From a checkpoint of a small transformer trained on Wikipedia.
Size: 8 layers, 3 heads of 64, vocabulary 8192.
Architecture: rotary positions, untied embeddings.
Training: a variant of SOAP for these matrices, 268M tokens, 4087 steps.
Each number is 500 + 25 x the weight over its row's rms, rounded and kept within 0 to 999. Layers, rows and columns count from 0. Numbers have three digits each. The size before them is the row's rms in percent of the matrix's.

# v: layer 4 attention value, 192x192, rms 0.0365, rows 41-63, columns 96-191
# o: layer 4 attention output (transposed), 192x192, rms 0.0453, rows 41-63, columns 96-191
# q: layer 4 attention query, 192x192, rms 0.0362, rows 64-109, columns 96-191
# k: layer 4 attention key, 192x192, rms 0.0362, rows 64-109, columns 96-191
v41 098:523519520495539503458454534521534551535515547491544462479511468482529495533518479510510517475510511513464496520518482474454513524492529527439481435507481475494500495501506549516516522495478514488478479505469475491478510486549477514481480500507479498497517450480515509530511474524495476495
o41 094:452455522514525479484487507500530465488522523505509449499529501501466510516481527485508515489534503480483459452538519514523478507502495503506515502540513555477497470522507432481510508473530486458476495500547504483499492494489493507516491503465494471513485487501458512468564471506526497516
v42 086:500503472512505526506525492496538521499527535516508525489467466472550533511504498500496479497497562469459518450516461505539495532536487471486517524498448479467495498435491494494519554547478491490485504488517527516490471490504483467565481481467475474504501519491544467488499490520504531465
o42 086:525505484526508534503500501543492531491540452501479475487552484491527486489502516495485489515497515532462498514507541472453498524531501497433530508524532438519466470513486482497516461498523461512515469472478463503525469507507500481510450524490466505484506462497502461503453469494493488473
v43 098:497482515498506475477549518459499519540502497479531506467519490468550515430493506516518491459509510505501498512521483516463526506490457512520460483506560501529539496540507496509523509568543518517489504521472471527467490515544507491461520535522490546529493494497493500514522548487517503483
o43 101:472505553484496488482515479474539503521476502478484505491500474485542499523490480510530511468484499492496523491490517512548504492492445580502493497536505470531494451517528525512488480484510461501486491473484504475504476553478503468510509454516497543454474471478509448506495551527464493463
v44 088:477494461486489490503492512540481515478478485504521465496520519549544509499496544501495501493483446522520515467490530532503532506504486479506491524504508499523525514478567482451505480457551498547467516469515492498518502508519497496502467549532513457534488534470509544513510492468496508485
o44 086:508507517494449539493469470502513454512493493500530464504499499495491495476524457513490485525520516497472528467453491514532473510490487523498535516482535468507511445491551575479522483485523536575502511516512479435489539510522500499502522457510514533482500499503464496533524512485492451511
v45 097:569514468476516461523486484464482484505484545508543473428491480523506535513499513494508484469529501523510550505529444503504476485487492459542495485502458484503481496516513503525518471480497456489490461511529492497505518520523518478475539481516500465538517467475517570485532491516482527481
o45 091:474473522512505484487527487514538467516487472500526462501521495546521493546504522471490474497471500499552514480502499490467505496476479543570497492510494532487472472486490523516528485473510511524477505479538486539505533486519506509471477521518483518567495532497486478502534505533485432512
v46 088:498475464504496517521476467487494516512486467459497516543518509509478534498560511500495510510481513532449488517485479516479472482479501496470500494450527518463494527484492541496484465492540449460499479450481503491506526497505503476562532497489529493469500499520493438521525537500468464502
o46 086:467484518500479465550521494515484490479517479485519518532467500515511493514484509504510531527494502491488506488485516474486465495504476480487507557507503535454492549460499537514511491545474498516482495456505441447478529489500459515510482460512529510515503540507502495552498452474468522511
v47 098:472501520483568489541553520476500501532521453486500467519524549466477461514505543517471486462460510516496494456496537502528532524506523476498533510520487505529445479517506521481512491522478537511494499495540508487460479508536537495547497441545489528502456510492545503497491470474488548459
o47 100:539514492502516476484491507512485528514493540490447466491481530489507503530491480516502489510447516497492520513471487493513466473476497513503509494514481499516515485487503557528493469514478497472511498511519477481497475494521505505520495518534424476480476504537442481481520524478508488507
v48 090:446515489529514473526495477543489492507488522516496478505517542510487494523506480495513520494521518473499538463489458553468484483521512517487513474486504514500497493529492522470463481496491485529516505483514510518515497448515478494491506521470482524466486526473492477476485535479486519448
o48 090:474508508488519486465480528538474494528529455514483477522459459534511531481482487499528508516507490569524486482541468460538477516521497466494512490490501530507482529506474493456478487490489510475542555502502530504475530498473536476543487504498484508534486506499470509466521506490466490464
v49 090:493494494473465467506491468517497486524559544485493479521512494518515495493488498480499502512498532502434498491476502489490509510489493490492475541497525553554498548486509481483549523539542519543446475509486523489450445523485462483466474473434489488533486446491451497468532513497475516477
o49 089:500522508517580483497527467501541529505516485490511495493500470454520529464556511494490536467513464474503505484518463524521561457518475490504490547503492496483482464564509490471518498523491498452434530497510474514511515505504535479498521500519503494495536511468502485459485552499531513481
v50 089:517473494502468507466504515577458544478468495497486498488538503471487515466468534450477560482495535495469533532516489463552521503486514475503542487523498451445496537468552497514534462490507503486539508459503476532527511472554522457483503471518513486511488518526476491487534461482521473502
o50 084:456502488492454472505520501524497497506486542501533516503498516521541441485515521499489512511507499512444511501473476518519448542497524472553465516534513474497524530521503530512514459523520509541523516502452454469538501517498494473515514515498467519494489435476490504486523526466467476520
v51 092:521478489476477485480490528478500545498511517485488464472516464488468458438536465534501465528473528462495508504469493512515461486486508524519522531533477532500496508522490484510514452500501501539501498517546505471451530539488491476494480474528505487501485474471438550477552498470522516534
o51 086:452484479458516495471471497514518508490529454504491489481463490500528508526507471508515531560466488525443491498454509519493531484513482516494490516488492483490503551507490521543498460490515479486488513501493523507476502525488514457495460508474493502476539518507517475527510529531507495512
v52 095:527509535556495466453518487468493511464498479513459463541475494476507450486536548530506483481508462509484506456484528514462495541461504494464488534501545542517523475461480502474570539501500514535523517529528493507518479522460511478501495503531495480516492494472511513543504464490510490515
o52 088:497520502514529464476488499432437476508505529492497507502497467463459534512495516491479474517517553506475516528509551504510485486512526515476485506487519484488500479491510444498526483525489498504475507482537481488497516511493543528500490472536483489473466488483521510516489524511493495491
v53 089:472506493504513497482507466528544497489501530499513488502491491528514504453505514492533489462508570532474546531485484528496479527503521515467512470507490477491473483485453524509471496474508541462479511504520527494482469500506478497495481498494524477496470534471464492480480473492545523460
o53 088:491514519494485478530461507493493497452485461522509484494478495445561517513501497558508528527488489548487500492485471450478500509442538492520516506547466483492480516479504478485505453502510482457556521487483510464496490502462506554501482544544457503520509520502465458512498535527428507476
v54 093:483504540485494515461513542510435503457478494512502509502486514524522515463511533490523502493474466502513531528455475490508481500529475511472463522510496469504511506489476479475506516507459507492531472504461482502517479501429488528542508491433504474486522483524532516494465498492505513489
o54 091:538478483487493500514477510489541499488508551510548485455524513467444511497517507528499531497520535504515512505480516455502502461489515491507545490495528470534523481499506484492566515543534536489503506516453542487494481492516496542515502516480527444528499524482492495506567467501521559501
v55 089:479521548516525449512482514500490489498504483474471505463504508488510493481549476497509465492493486509530478488536487504500488465448493487487497505527518512484514516497476436494516491576544502487479489540470517520495483487506497543514507490486474463485531509528484551506505561484487509523
o55 089:485526458498512514504500516496536503548473502495502495542530494491483532481511508511478480504515494531573483481500508466501512513475483483503485450488481480492504492519490502530500588493484483503497515490505513480531497512526547458454477458469516511499468494496528512483517542493508544497
v56 098:512535463537488535503534490542481522500478476493506483471451514506499507502494520567496509525463515468455585492489470515499477543488510499498448522512491523488513505489517507534487508509513458522504511463496480500461493512501506496459505469519523498497488486498497519532482479508478482481
o56 100:506476539526535454520514493551466503506527480517523459490462533510489498532487487494534481488485526516488479494480513489520500459558507513516489484504475484434529527474495487527523495477513539509513479482489477506470495462513544493480479493502480483502486537531472486541506447487534506529
v57 089:499508482520522464468464495528502522492476467520492467523526500520500537555555497501549533503509475551540476538489538485523551486516481515532487510531508468533514496492524520460499496496501476497462478565498464452462523500464509518476507515507507508509501460515491512517476519523504523467
o57 093:512499541469498551507454431474466493494505540506478508528503524501510528502488448464474579485517489506556473516493477483536458471465505501511464509480543523504497483504459522511525491499507481504476506509519485474496477454482491475523529530503517477479454525503467523468527458493460479523
v58 094:475494457519533498477495497480497545544478477490503500518498481511514503502549486471490488519520494561518490522534500496508514540461504504504461515439481509516468531476564505473510474513533470458481480515496527502502532460493523485487476495537491517522472533512483525542515499479527481535
o58 091:479528427473496532509485534521524511493563501499492504518473519495515505475541496511514480494487502504488503523501472476519523512506496489501501484504520497483523521483543555485481518482513509469460514463473538476495483549518530420531501490508476464500486509475516474546489531478488469513
v59 098:535467462484490542466478530485548544519533491469476505481510481493525512524470514514521521485487502528537486495516513524517544518518529475520508467511435468516549530496510516520489500520541518529501486465476473495468501516524461523488473509482478497513503499509503468493458516505508492497
o59 102:524507503500528510509497490522493490473531480509516492491496503524471511513460493517490561478514428491489475462527519487496470510459515540482511498484513496533546538498461489520567527521521542475489493489510480512500537506488470514517534527470465482488552541487477514520524460504480458521
v60 087:507529485470439490475483500472472528506452482468500491500502485489528487453517514462508483500547500441534495517458470469525513494485488480490529482478460494508477502498500539527507484477560470515483571494469484478510518489465499479526476520495503511536540509505481531507483485491521490492
o60 082:526503480478460470463487493487496493490536512503533478462494531503520491502527479517498530467511499490485506479475463511466447498509475498546492494499520541523476504483542485494519532462489509522462533466451519497482509512529520502501519475488545516533529505503482474499508527484508493506
v61 098:528472490552535479501451530484471554472480535500522515491488463510528469485472478504495513497500509497508468504474480513541479497496481524493531488538523509514512494472516524490504537505485494532494462515501481480511505508499460476545503506490481535497487510502480477521499537526566533450
o61 094:533507525477484489512473511532494518506507483505493498466548511522513523515491486483451559483508465524451516506521460502539515539545450492486501522526523520480508537501487500490469486478532506533516492514519490496434515493529494511501519487503500500528503512494524495510467484486483486480
v62 092:528493503497521501493484529465462514524504521512511479504517456495486484501484493449512494517462507470532498502496481529522506525522501502519520505503551507501457518474507504467513517519505488504500472549439480476462486547503488534521525473508503498490463520493444439455471455507506477526
o62 092:510519501443484540485517545513484489477487525522515507493473533489506503494523499492521535456512508507483485474472492517539506504477484482488483484493519472474504495523488522460494488503539542487471507506485507479466502457518510548476577495515502492501547517495492508493481508491484467498
v63 093:510464539560491451485516525525514534485452458511516529490508551473448493493507519478487485544510539496503511496537501515465484496464493479489523466506473530515511505458493506505474507476481509479486496507528509542481487517522470487509487479470502486480476463541527501476520495502495513477
o63 089:466487473506484469491486500519450542495490503481480509490531464495517469501514501477463483507505486518517486525483468498509500524455509473488463506530486476503454473491526521544458460477538450475514523490519469482499561478478558524479539464464506502496460493494546542475495501505471502470
q64 064:524507533498536482504455511488502461506504475510514497533507491468491494511493478539498495503566497509522517527507552463458507520514486483489521490497479496517528463516498512471494446524481499481488446462536515526472474499470567500501543511516491518499506521524469506473503491463480501502
k64 073:523465487429512512487491499490485527503544529505484496538503463476546574520527467473475497505488482528464492499519442504539507483480574495530531458487509503523479509495454491528460515492497549492495520544458507489510480522505484513488507552523509529463478530501542530466542460486495527502
q65 091:511493511478493528488509487521459465482526533539504512529457487476512548470463528509526461472527502497494474494516529538501503444478505545520477492477494489459536505465487477442471494509479549538483533499502497512477547517454514484496539481529529508511531504436581501530499526485481519510
k65 097:473515502448518530504475504510484461532482516492515466500524499480495508495488511479545526518484495556492512463458492522525476514485512501476522479531511493497570491508537488520533524515501497469495509466472473502512481535498469474518521510528519528509522509501502492418490507501486531515
q66 100:492507522474542509519470502490502470454496497492526504426529501529499521520504472553567549489493441540499508456508523488451522551521493532451495504494508530498502481518500477500522483534531467489513472444478480486477541556499488472502514505518498532529522486462544475502507478498488475522
k66 094:526526512495505498518521521477498535500462462501509497538495478512478487485526494492474436477514523464490486544489480485472495485532509465511525529479498495481502496421483520522496495489454476488479500510516544526499484433532494514495477500508481467495485514574489497541489491486494502507
q67 080:513503518485498490507496511490505511492512523525484496556507544525487523528532492477485494494460502505517497539519468504551484487525468482519524485517455492491511477524530525522498544503512520524551525452476501499494457430528525461489482487455505477492503503507470521498468496522508457500
k67 088:469525535499482545451530503477481430574517531501482509479504539471510494481480536490549514536448472527524506475514508516518451487447491541471516464515556505476495491534508447488512512504522504521485498496504488537491500515479491492489508499499500501497451487499486523451512481505473495457
q68 077:473487548486527554511521511509512461492525479510542514493473462510481501473509536500524514475506486489454528473494509495477474527513493484483477507533535511462483487452468445500542542491485529488530491508530493467491523492499485512531548484512526494506491469501457459502529490505521507511
k68 099:527482505493505504485457475494508458545534515509507477492537488464512490518466520489513557541508458517478510472465532470533469455489543528445527487478495502520537477540517455512518520505485511472482482490494480512498522526474484472528467508520528517468476524473544490480520468516481546503
q69 080:485460542483471519514482525469494519498506498517533539500465467491544474546499478526495494512533486473481490530477565508494488495479473558510509553524492509465446453528501523500532460460475505496491469499473485539455506478496496521509496468483469511524532478468522525496494461479515511479
k69 087:500485479469480520501511489510479519519527478463491480477526514493518511512514548504487520494498439496525510435481485482519495536498553478514494442476476510517523527498493473497570528539489519487527492470460503477527493504495478450465539509494498479466490497489510500463494464530492482472
q70 076:567483471485476514533478506477520494494540493499524450489507462456506545502486536587533480469532516485506463486524492492528490520528495510478537502521487496506536536490518526506496500566462520463509479521508473473528485488536522525506534475518492495428490470476498509490459473514534538504
k70 075:519523527490478508479484518454477508518490520547475502510527516542499510453552465502514530527489529515452493525496466513550510497528500508488488452484497504522538533497494500507506452446507487535492522516478533483455476474469494513505530510511510499520494534525520502511518524516486466495
q71 077:442500511490475495553520516530468493469489510486459498487494512463474520498511477460454491496529499503517495534538525499516533508459519498514498482503441483539491471462505512447441530505494475473518504550468505474518486470500473516496521492509548488520517551479494505523519511506484490467
k71 080:510497489581494499463460505553474492516512498460519518461494518528502552483502504521487510530459546497528447501501521542516511514518506486499520547477521522486468446496477476512483508526517499513500531426511475509477446520506502504507495507514520518509493460499479476520463481516479461475
q72 075:491461473508482475541546517533551541478507526499498478508483506502455467494525500483502473482485514469537471530499523505523458512552453455496492512496454525500522469576507511491589550495504537525549474484511515505517494476509470522517507510506518447515514475516474506560528507498549508525
k72 072:522523501519459469487512467467479460480515494487526550449490523518482490484505494527506518479522524476534507503539506535551492476493507497484499487476494495491464495471458520523494486484494501526486530536535483535557494483490558520524514462498464522519509496518474485533495473509504500502
q73 070:489517494516499508493454483485503496519513515509498534462497499548537512498482485474483552475514464501512479464480525504464503555481495539478475523503556520493443539477523481497528464532514490451480516540513496489483515505515489519508468526485502514493521476543480515470464463506477451495
k73 090:511468478525520488510457494498495454508507490516519508511520506484534505482479503508508544555485499498528502478514511512508477469475546507522531486447506524523527490501494475527503563489505519499473522464550469482516494533499539463508493478525487541469492516477544484505497497493524529539
q74 070:508501454533473508444536486491499494544511498463496504492505502516494460490518501496505503506507490527511510474506477533508507514479556490542496499474471503534459453489490498502529498478526500508518470558490530478522459486507508550510484499445510531505481506507467517511515488527509516458
k74 089:492485528481451491511514522494477533483516504494511474533524498508523498502515488497495486522532518479540513493504471536484516518517566464502502486507510481451529474479486485500488505498526530504509489507475501485483536504566522479495536441516538562498512520527450490499540485494503495458
q75 068:499555523502471537448469503506463466482463512489549483485456495482507495501506506512512503518471474521506495496494476474498490495462529489522524463519507483471504509542542512520503485489525508435515483526450517500513487523493495477507507495487505518502467484481473567566486489513504478463
k75 096:554496467500498510507530499535531528482480502487505472514496476479479513499486492503455519487530509487524494490489431502530542495538519505481490538521478461521517452451504512501472503517497479450491469536482513512510536475453482476548510502522533496499513515503511508538502510457492524511
q76 068:485516505481498473490490511504501497507514488497482468478477494473492498491533485456523533534448499500487534500494515475515476474476490459523535445529480503483507462532483498501512507493521505437492501492507492457498498478489478470527509526516486494472473492489500522524487521492483503487
k76 097:537459485520483496515476495489508467528540518474519522484520517501527479486461514520507501527545468522507457443523544514509477525471537531484491488501487488443538527493482451470503473490502507508522503482468483516488523527517496507466517455477509542499512480484466507427539501509458533476
q77 080:489539512497463523501505526452493485470480474520501532529473476540492497536517511511507471470476507526550450503540496484495485539464506495520478518510525498532502517504466505442507475514455513471502537491533510533508466494494464493483504506508523509491517499489513515494505469506531492489
k77 081:559493475493473521494520488502522521504529457491459506468533472519465499532519518527531520511545488500429508539452476503486527507540517475474552500505457540485517506504490516514486504495498526527502482503475494470486504439523574529482513503512459510499475502526495488556490506489512483528
q78 084:472487444557520528499484516524466473513539535503503504531497506484522490471467500517486507512478507483488476483486507447504497500529483477470490505491508497534496492487529514512477500527473514455521522457502469497521476529450520543478532553541457521539513521501545513495493467525505468547
k78 082:542539497495516494473502541456523489476477469551488495467511530556490494511495498552492477496550461507476533518508499492471508502513519527481475453469500500461510510510453507480500503460502467543493501518549544541484524521548480492519459491484500473480486498479466540493534526515478520527
q79 088:488431451512506536486537482530496438523520483511470486472466497527509513487501497463496476444520519540535497494503464484460479449485471531523544501508511515500528513455538487463513492462482493532504477481502464497500506483498478524511509495495513490536453475541492476513512498548474487469
k79 086:489540521517488468501482523483516502499484522439516500508539512506495462494512464497471468478462464464513541508485547532491517499509483478459525471513516486500472456485505522506529515486509473490486483505523518520471498503548488465489518481512490543469577485504546468469495477540509510466
q80 082:464455522530521470520517487459532518455418517485496519450506507506463485495497502466480513455447481508494494536538490543545515472487481484489571559522499481485538462492502467503501486477509489502525514516495535543491509536521522503493486451498505522506523497531509476484504496503511480479
k80 079:526495520486481503498534533513471496529535472509509511506486455488491553520519512486498436525478492443546517478524501519481523475513533503486518481487474500546473508507510467507495477539460461509483520486484434506470488495457471512508502545489427504531487490490522461495457499511487485478
q81 082:479484495524516510527502511472470460467472486511500491564492492500476549543478511519479496483461512509462486486494513494491441498520526503490505501488501477529454491551439478488515509530493485530457528487525488510558492488504478477546455495461469495506462512524518505536547488510504469518
k81 083:525503487468504481468503492544470483519539518495522496475478504496500510483526487503483511508512494511502508492516507472503523481499474507521443555532509494493513518531582486498495509451503527506472501526494558516512516510523517497479533506539497545473477527482469546505457536516529494514
q82 081:472506508494547491511475506524495498517479511527514547491487522495461533519444475468527528485472488496473504492472495471542513471453507549520528487487469568483497539505514530496473521531491458501503505497505502522477472466488499518436490496488483513509472481499497512517456518489529482509
k82 080:478486527495493529523541452537545470512487485465468515473505490525484495468531490503513454461510518469502510513522474464511489511519528504518502507519516448482528460484504491473529465491522472515521500486516536491492549511512469505499516515545507465499496498506515487516496522530516483480
q83 083:495496499514510458516499512507483499522486525523466497483457490478507494495507483486499508458509446478489521483528517534460478488456447504496523509470476546504486531516527491519475454545505514450510477478487483482508451512515496505506481522503532506452534551451496507520517485489521476522
k83 081:497511480515474478438482520432519498473494491498510501461537525538455494539491516523498506486538529531531481492508470453515504531530528521494517508546507488487502468433519523527515496491507474535495519479540452526487509519532487499518490483516554521522469456529515474509507496517500518484
q84 082:444514503462502527511507548531499462504493513496470564511490507504510520463490497494484530489513518480539505464452504512487506537464517462509463472502530478532495547499495480511526503496531506490514487529479526450490462529483491545545505487520489512481498498494513500443482481476490450475
k84 078:521496509506474460494483496488499504522495484482505408527493478516458482501482535553539462485527491442457527537531542479496491511516504492510516549470495512494510453518465528519490519521500502496516469491538530514536541494549481473446462498491498470502522505473494490569527510516522478461
q85 083:502528477490468507527536520460518503526501487455542493535472500497563518522516497494504477504474449527506527533490501515468502479520489513510478511475517494520489513528458496501500451490512478495513545525497503527519471481522514503532540516515434505481523488504504488490504538501466526477
k85 078:518476486529469515463447466483545531477468484530488490490464487489535517530482470509492527507513516506483524471525503503462494506504513526569474542506479501495497464495499536490543496537474543521496479473454498513457530483467489475507476511499527515507505500464492526496475490468513509476
q86 075:503460479540500531501475503560483513503494510478532542524480530486518534571538507478494481508506520495535526496496516494468484543538533488489572533509487460505523494521536466499458485481518488468480484469500521484499549499506504533474501549505497534499525508495484513520539503503501498492
k86 080:499513513490531494518506466522496473503481500485462490539528470476473530506513487502527492512479524510506480537505496508557507512455483494525509498468490498527491487456456519458505532552430500506508534502525463516504463508538481456510539501533512503508471502456508501462479485508463495504
q87 088:504437479498505467498513492455536496475462488472525507503500515481480474505498490494534484545509479477561497505483530505522490519536496474489495457505489518522488512462520523528477490505438444494490522513471545500499481498485514513496514465512481540503518474531512497492533515518495556507
k87 087:493544488534509502527479495462488537514508478510480457495516456470489469524456493522503460489464525522487470510537448503469506461520545525510503501528509505485544520506523455498525503523557510536502499486518526510474504492514444526445486502476510517522487452513471479494487465531486484496
q88 084:526505486539512505500512498478458490500486513460481488470448498479486492520507487489516535504573480552505434503495492496516514540527528481503480503470444508496518481487500527487517517487512531480481530506495491493480468501487555504534481532498488492466493509528509485509534433517465493511
k88 088:540500491463478515483492493493489449496536532535520472541500512511477501443468492491485472508467509487496492527488463456510483490500504533465485520506514488471483488528521475462457512502451474480478492477462526443503524507457452532510500471493563490530489465465516588462484527473511473495
q89 079:487515479531487469478551500477483469494541545497498442497481491568522503464529500474529488498518491502500475517496484497528524491489531483525457501520483496470499493489521513458496477531482479485447483483472478502496511527523484525494498513505526494505500533567493482466533506507506469513
k89 075:495521475517497515495465492515498526511455478510518494499523539480495463491460516489502423477507517469534519478540507506461490498543446464477507471515510532538507490471503463536515482493497493504480529471566510483470492484469537473510521495495487537469513526494498521513504479473518564503
q90 081:482512497514475494469508490555516558496516472495534513511470435507519484503537467505506514487523540476487502496513504547485511519492538465513529510487484499516500518487487538502479494451471528501484507521488506452491433523537481515507502486542491518519491515520475507508496488493489525464
k90 083:531463478454486500513509496472488497494505473507524484528523550525480499460454527486489515532490491522498494534523536495488484487568501492492483483505477487492519460464474479494460454503509519498553479490475481504521504505505503469559492467449482512514541480495514476500520477514549506493
q91 078:483522497519533505499527487526475493507531533450526513480543471501493502481480544489524536551512463516518509483491495522491545493497489490504487526492470495517472499544505444548534499471493516498554497520476523510498469486479484505470473486528461474565481524504460503537499508511522498500
k91 081:498479484520523475480504472545512532527479510459459499505468530491512487493513471498502541506523488481480520494502508488528458470547450518473496480500492495503463453494504482470479524533529507491503479479543479520481532472463511471563473512503523501502507470480552490495512484510490494491
q92 082:512500524470487482550511515522485477518501536508530501485504559507503452546512497518550489446498462570523477509534492476523513554516491533487484515495526502489462504513496479485513480490505499472517542480472433496512481515537520516477518507497481522505481476493495474476560516507484498509
k92 085:468514481468460485464475522510481495477497504515465495531507470507498502515514503470464496521506498545513517469468502517472517475493532510541557515493496480534540454538525466524505500538485481506465459498478500505480503490480492493483530469523525497484507524496477516475448480514517502464
q93 082:534482459469478491463448488449480500514488490522506464489485496538525465485483485493548514518516495503497488538493506531529444509518529489501497488498512436491512518472483527446516496493519503545541538458499502499503498529487503504527478500483501530509484531504500510539517500466451468508
k93 087:497494525512530488549551484505495554493472531510498529528501489484463485519489517506444530527510527482553510468494489456483504486506483498517483471514478510488474500477476473533505533522526511437489473491480527508482480500473521527511484489486502507521468464507482479518502500495527507505
q94 086:491514516485472506469458469497491486448466489447503483519525519541535501518485510509517491508548461538486518508509490483497505446505517516471505478483500569523479532498506526503457523530447494500471506493497525477535512504519499471551462522495459505491479527438498504498520489509506505523
k94 085:527528464531466544483534520544490509545536495514453535493479480498523520469514513508481508519507545464532511524483504490507471520506486498527518483537494484532509494490499504491477466465553521453526504559505472524467500499479468502474543519465525518482505474536507550527509496502500477470
q95 080:468482504517532512501527526484482529478497473507528529482505506523486534460503496513490452517517535561517491497505585523475473502510464523482476511486487497488550538499458513493514524541514506516510526498511514533526531508499490468499472475486520467488441476519465518520511517469484519475
k95 086:461507526501516500529482518489485460500523521491493474523527506480500498541513509499509508521507502500457530499513486530518486507511515487538518540536524490500496487536550462495491509539485536505468492511476479464478488483501487476487523520529473537503519501517507433517513478496526513499
q96 080:476468506517488518473539500519498491516523528524479531538514493468492503491522507493501533477526501517444496516477459499510519461497520527527484484511501474508461466452467455516501491523553470559489531492462519468492507486464460520543510538447536504498499520460517491475494519496492486501
k96 080:502526485505505463531459480507487478519486527464502467471439494477487528478499508507462478498521518528514526517471476495473503525502519493496503456510520516512535513516561546496502510490503495488509500470489542493547523468479531471521496480498462447539499470451444523492468476490489534501
q97 079:474509470491462491521474494496504505488521450536506467452496518492503455495472533535533489475508514514497506511498544472493511517507517535424523466498489471487495482523510503493545468506498503466476465541471501509490546481518529526536497481511544497506524491477496531483497488527516512510
k97 079:509481548529471499496508529462487529504485485511509517552508478535478524501458507491470512544529464508535492476497460523504543558529478498540521488508493477501488545435525504508476504485515497462524477465481493494507484478512507473452518533508466503503492512509499501473544501459496482482
q98 084:504527543520442501552513489513521566490513552471479498467491499510532480515499549531504479496497502465488521526506475512557496509505442513508494486466505514513527506521481527503518492500515544509517506491537467475503546511528523556492526471510507499501510473507464479468523480550532507486
k98 083:477502490471477529472486482498449487448487530538519494504513505481482473531498503508485537484521478499499516487496550484491466508515482505502447511521524486508519518513498499534518523529464510487485512523504532505544471478461502489498490524478444530499486537530549499473504532531491479517
q99 077:483465477491510472526519489500529474487440530459482511522501503545508478488473500503507510491507512497518479527501548549448472497484534501503515482474490521510506480538509533504516532475476506479525461511501538501469447495530475471515461542572452522536460506472478476493465479525470524531
k99 075:501482528514490485450521492494503469486540463522524457491472498498500510495476533461536492509484524487476515459501531474507499502521454503552501529498512546478481539525510459506526489492492521526483476509485470520505503500501513485476544472477508491477522493505533493502553490501492472474
q100 079:539529456541515504490540502527480476496489509513495478513530481497476553431529486516484477456535505534481461501506546492475490474562472505515530529520453508520486449545498559515512490482498474482532521492502486510488511457500485505479527467500523490512490502503527515475501503522521493496
k100 082:480481514521525484479469474512521470540530464517487530466495565518500450522481483509498538533457476477520509499507491507481496544493508521483497475442501476487536493503519484484511479535531487516495458507528490499521500476542533513494471531459480494492505506500488469560545509480495512552
q101 084:523489524495470492475509504466487534543500496505502493487539465473484503509494532481499500487483545515490497530498526498483511478430473486510497485465472516564526490530497509509495529507477534553530483520507494513494471525530434522463499517547549521474510518497527471487565519500537525502
k101 088:548489434461503550488428489503554466497495498511540524486507523535528532504505537516440536511487483519487494502514525531508475462503516492490496523539507512487523505499509460497486458533549506489448530531498460488553494532485549458531506488486493485486510548464486491503500510518473468510
q102 079:516518527507488505538502469483430519500521494514448505545481497455458484477531480479472492525520528507498457530499472511499485516511486466462470501483522496523493494485484479518471490520516508531528501492483498480500523485492485498502509508499527527532414499455488525521479498500501483508
k102 076:486491472537508496449508489503544501477477515465501474507469481517488494487512500495493522528502487531496513527488476527523509507510551491514474473504462522480530474527529513468501525502529495522532488492525493535495510503502518483495535501499459488523524484536502480480527485501485483474
q103 083:457499529460473493454484482522512478483493525452528541512474530504461473491470517534512517467523532526473477452485508487505482522523498570464476513506523497499529502474491511476512534531550484536482496532480490497474487513498507514499530489515521504529505495536473525542513494491494486537
k103 080:527501532509500528532509534510493467521499522490434464477491473492478506511459498468478513516474497497514492504463495520478512510477475478526493504476495523490541478541521500513471506498485495487463537471515496519511526525462484458515527501512483572479498533491479470457463530497496540476
q104 078:452476519507504498516500472459467483482471499510512504480508520484531499474488490507516510509499472516505487472501460498479524480440507482501484483486497489522508499538483507478486510568492507519499496460520494476509507473501507471530519475494507518466552491487550512456492502521468526523
k104 080:495511525508474533489472504496502536497532513425542502510489505496526477529518504497461438491476545500505525486523503502502451493518507510525488499535511460477477528490498488511496507499502472450499460496521530493464519510506481506477515523467505528533441525476506513506446516506498464459
q105 089:535522519495483515505484511479553530487494518547492511481467475504474561521504464483515495473532506517500539507483483483502513493509479483437508483519505494522477496563486509506508479486469507508493536535459506484534509472548492512513524491513532466514551551536535501484468484488475520546
k105 083:521488510471529479456465460506505526541534496501518520504479527472479545502487515492479557534447502524485489497522490489491523493508498509512564498500487537472540511452533507473551490515452515474504458515560551513503454497517474507506502558501510501445472520511490511482528485505506521519
q106 084:531484461511493461506475472516476498462454518470514499554560517506546520505528493527501469500546488483562481522459502477497483522519483484546514462499492514505451506477475509496499479488482496457502511468475548532534483504525492455518501508520499497542494485469492532476511476504487476494
k106 079:507519535501522524500536520459491466498559503479503486507435475487480483527495485533506512507488506502511531463521529475536479469486537510486453488509472501525465520483505480495518515499523489528513480530528466488494538483513491501503436469501537506465503491554501516508536497512506490474
q107 079:457471531530521503488525507496519486533488501494499492474501504496510504498487509474516459559482481486517494491508518508499507537523438501486474521484503507424499462469512506546458475503511513464493462496515482518492538480505469480513511482501491451497483519488534460493486521526506539539
k107 081:491491505486514494517495496508541518484523469485474536486502470553484538494493498475494521468492505524464503492496498469507460506509493522492497474494462467571502539526508520498508548492516492513513532528491549496485464497519511486439485510488515537488538483516476496498518514459490507490
q108 085:495474479510506469466529500488515454477486526508487459492531526526493490541504507505493491501479521490547501501516499503469512506515476489497525506478491473462524476483486489519511514516534502491456469507511495555490482528498491456476500505540524507511495502540433515552496511485484501511
k108 083:509522496488516504503484514516501529471488490501520479519505489516472474471479490500508518488497494506496516498497521540482492453509473503525504518459484523514463494545511528476487492492483458511490492538488470506516486482485492494509502494491442473507527457515540493510527497476507482535
q109 079:470506512518510534550484448497478477523461469519525519485482512550488491558547467461490511506537503520508492502501495470519560493523476507498504510527524486454543565506516538466486532511502548486517494467493489458509524499515492499473534520492501496494518533525483487507474488474433477518
k109 076:484492473481503506478499520483540508495535537509504502549519519496517556506508529522482467487474510485463518498478492491468480478477502489528462487471504495491450482467499475551534510529469472491498506493489503516469468510533525475522474440457482535554501463485512521512521513514493498533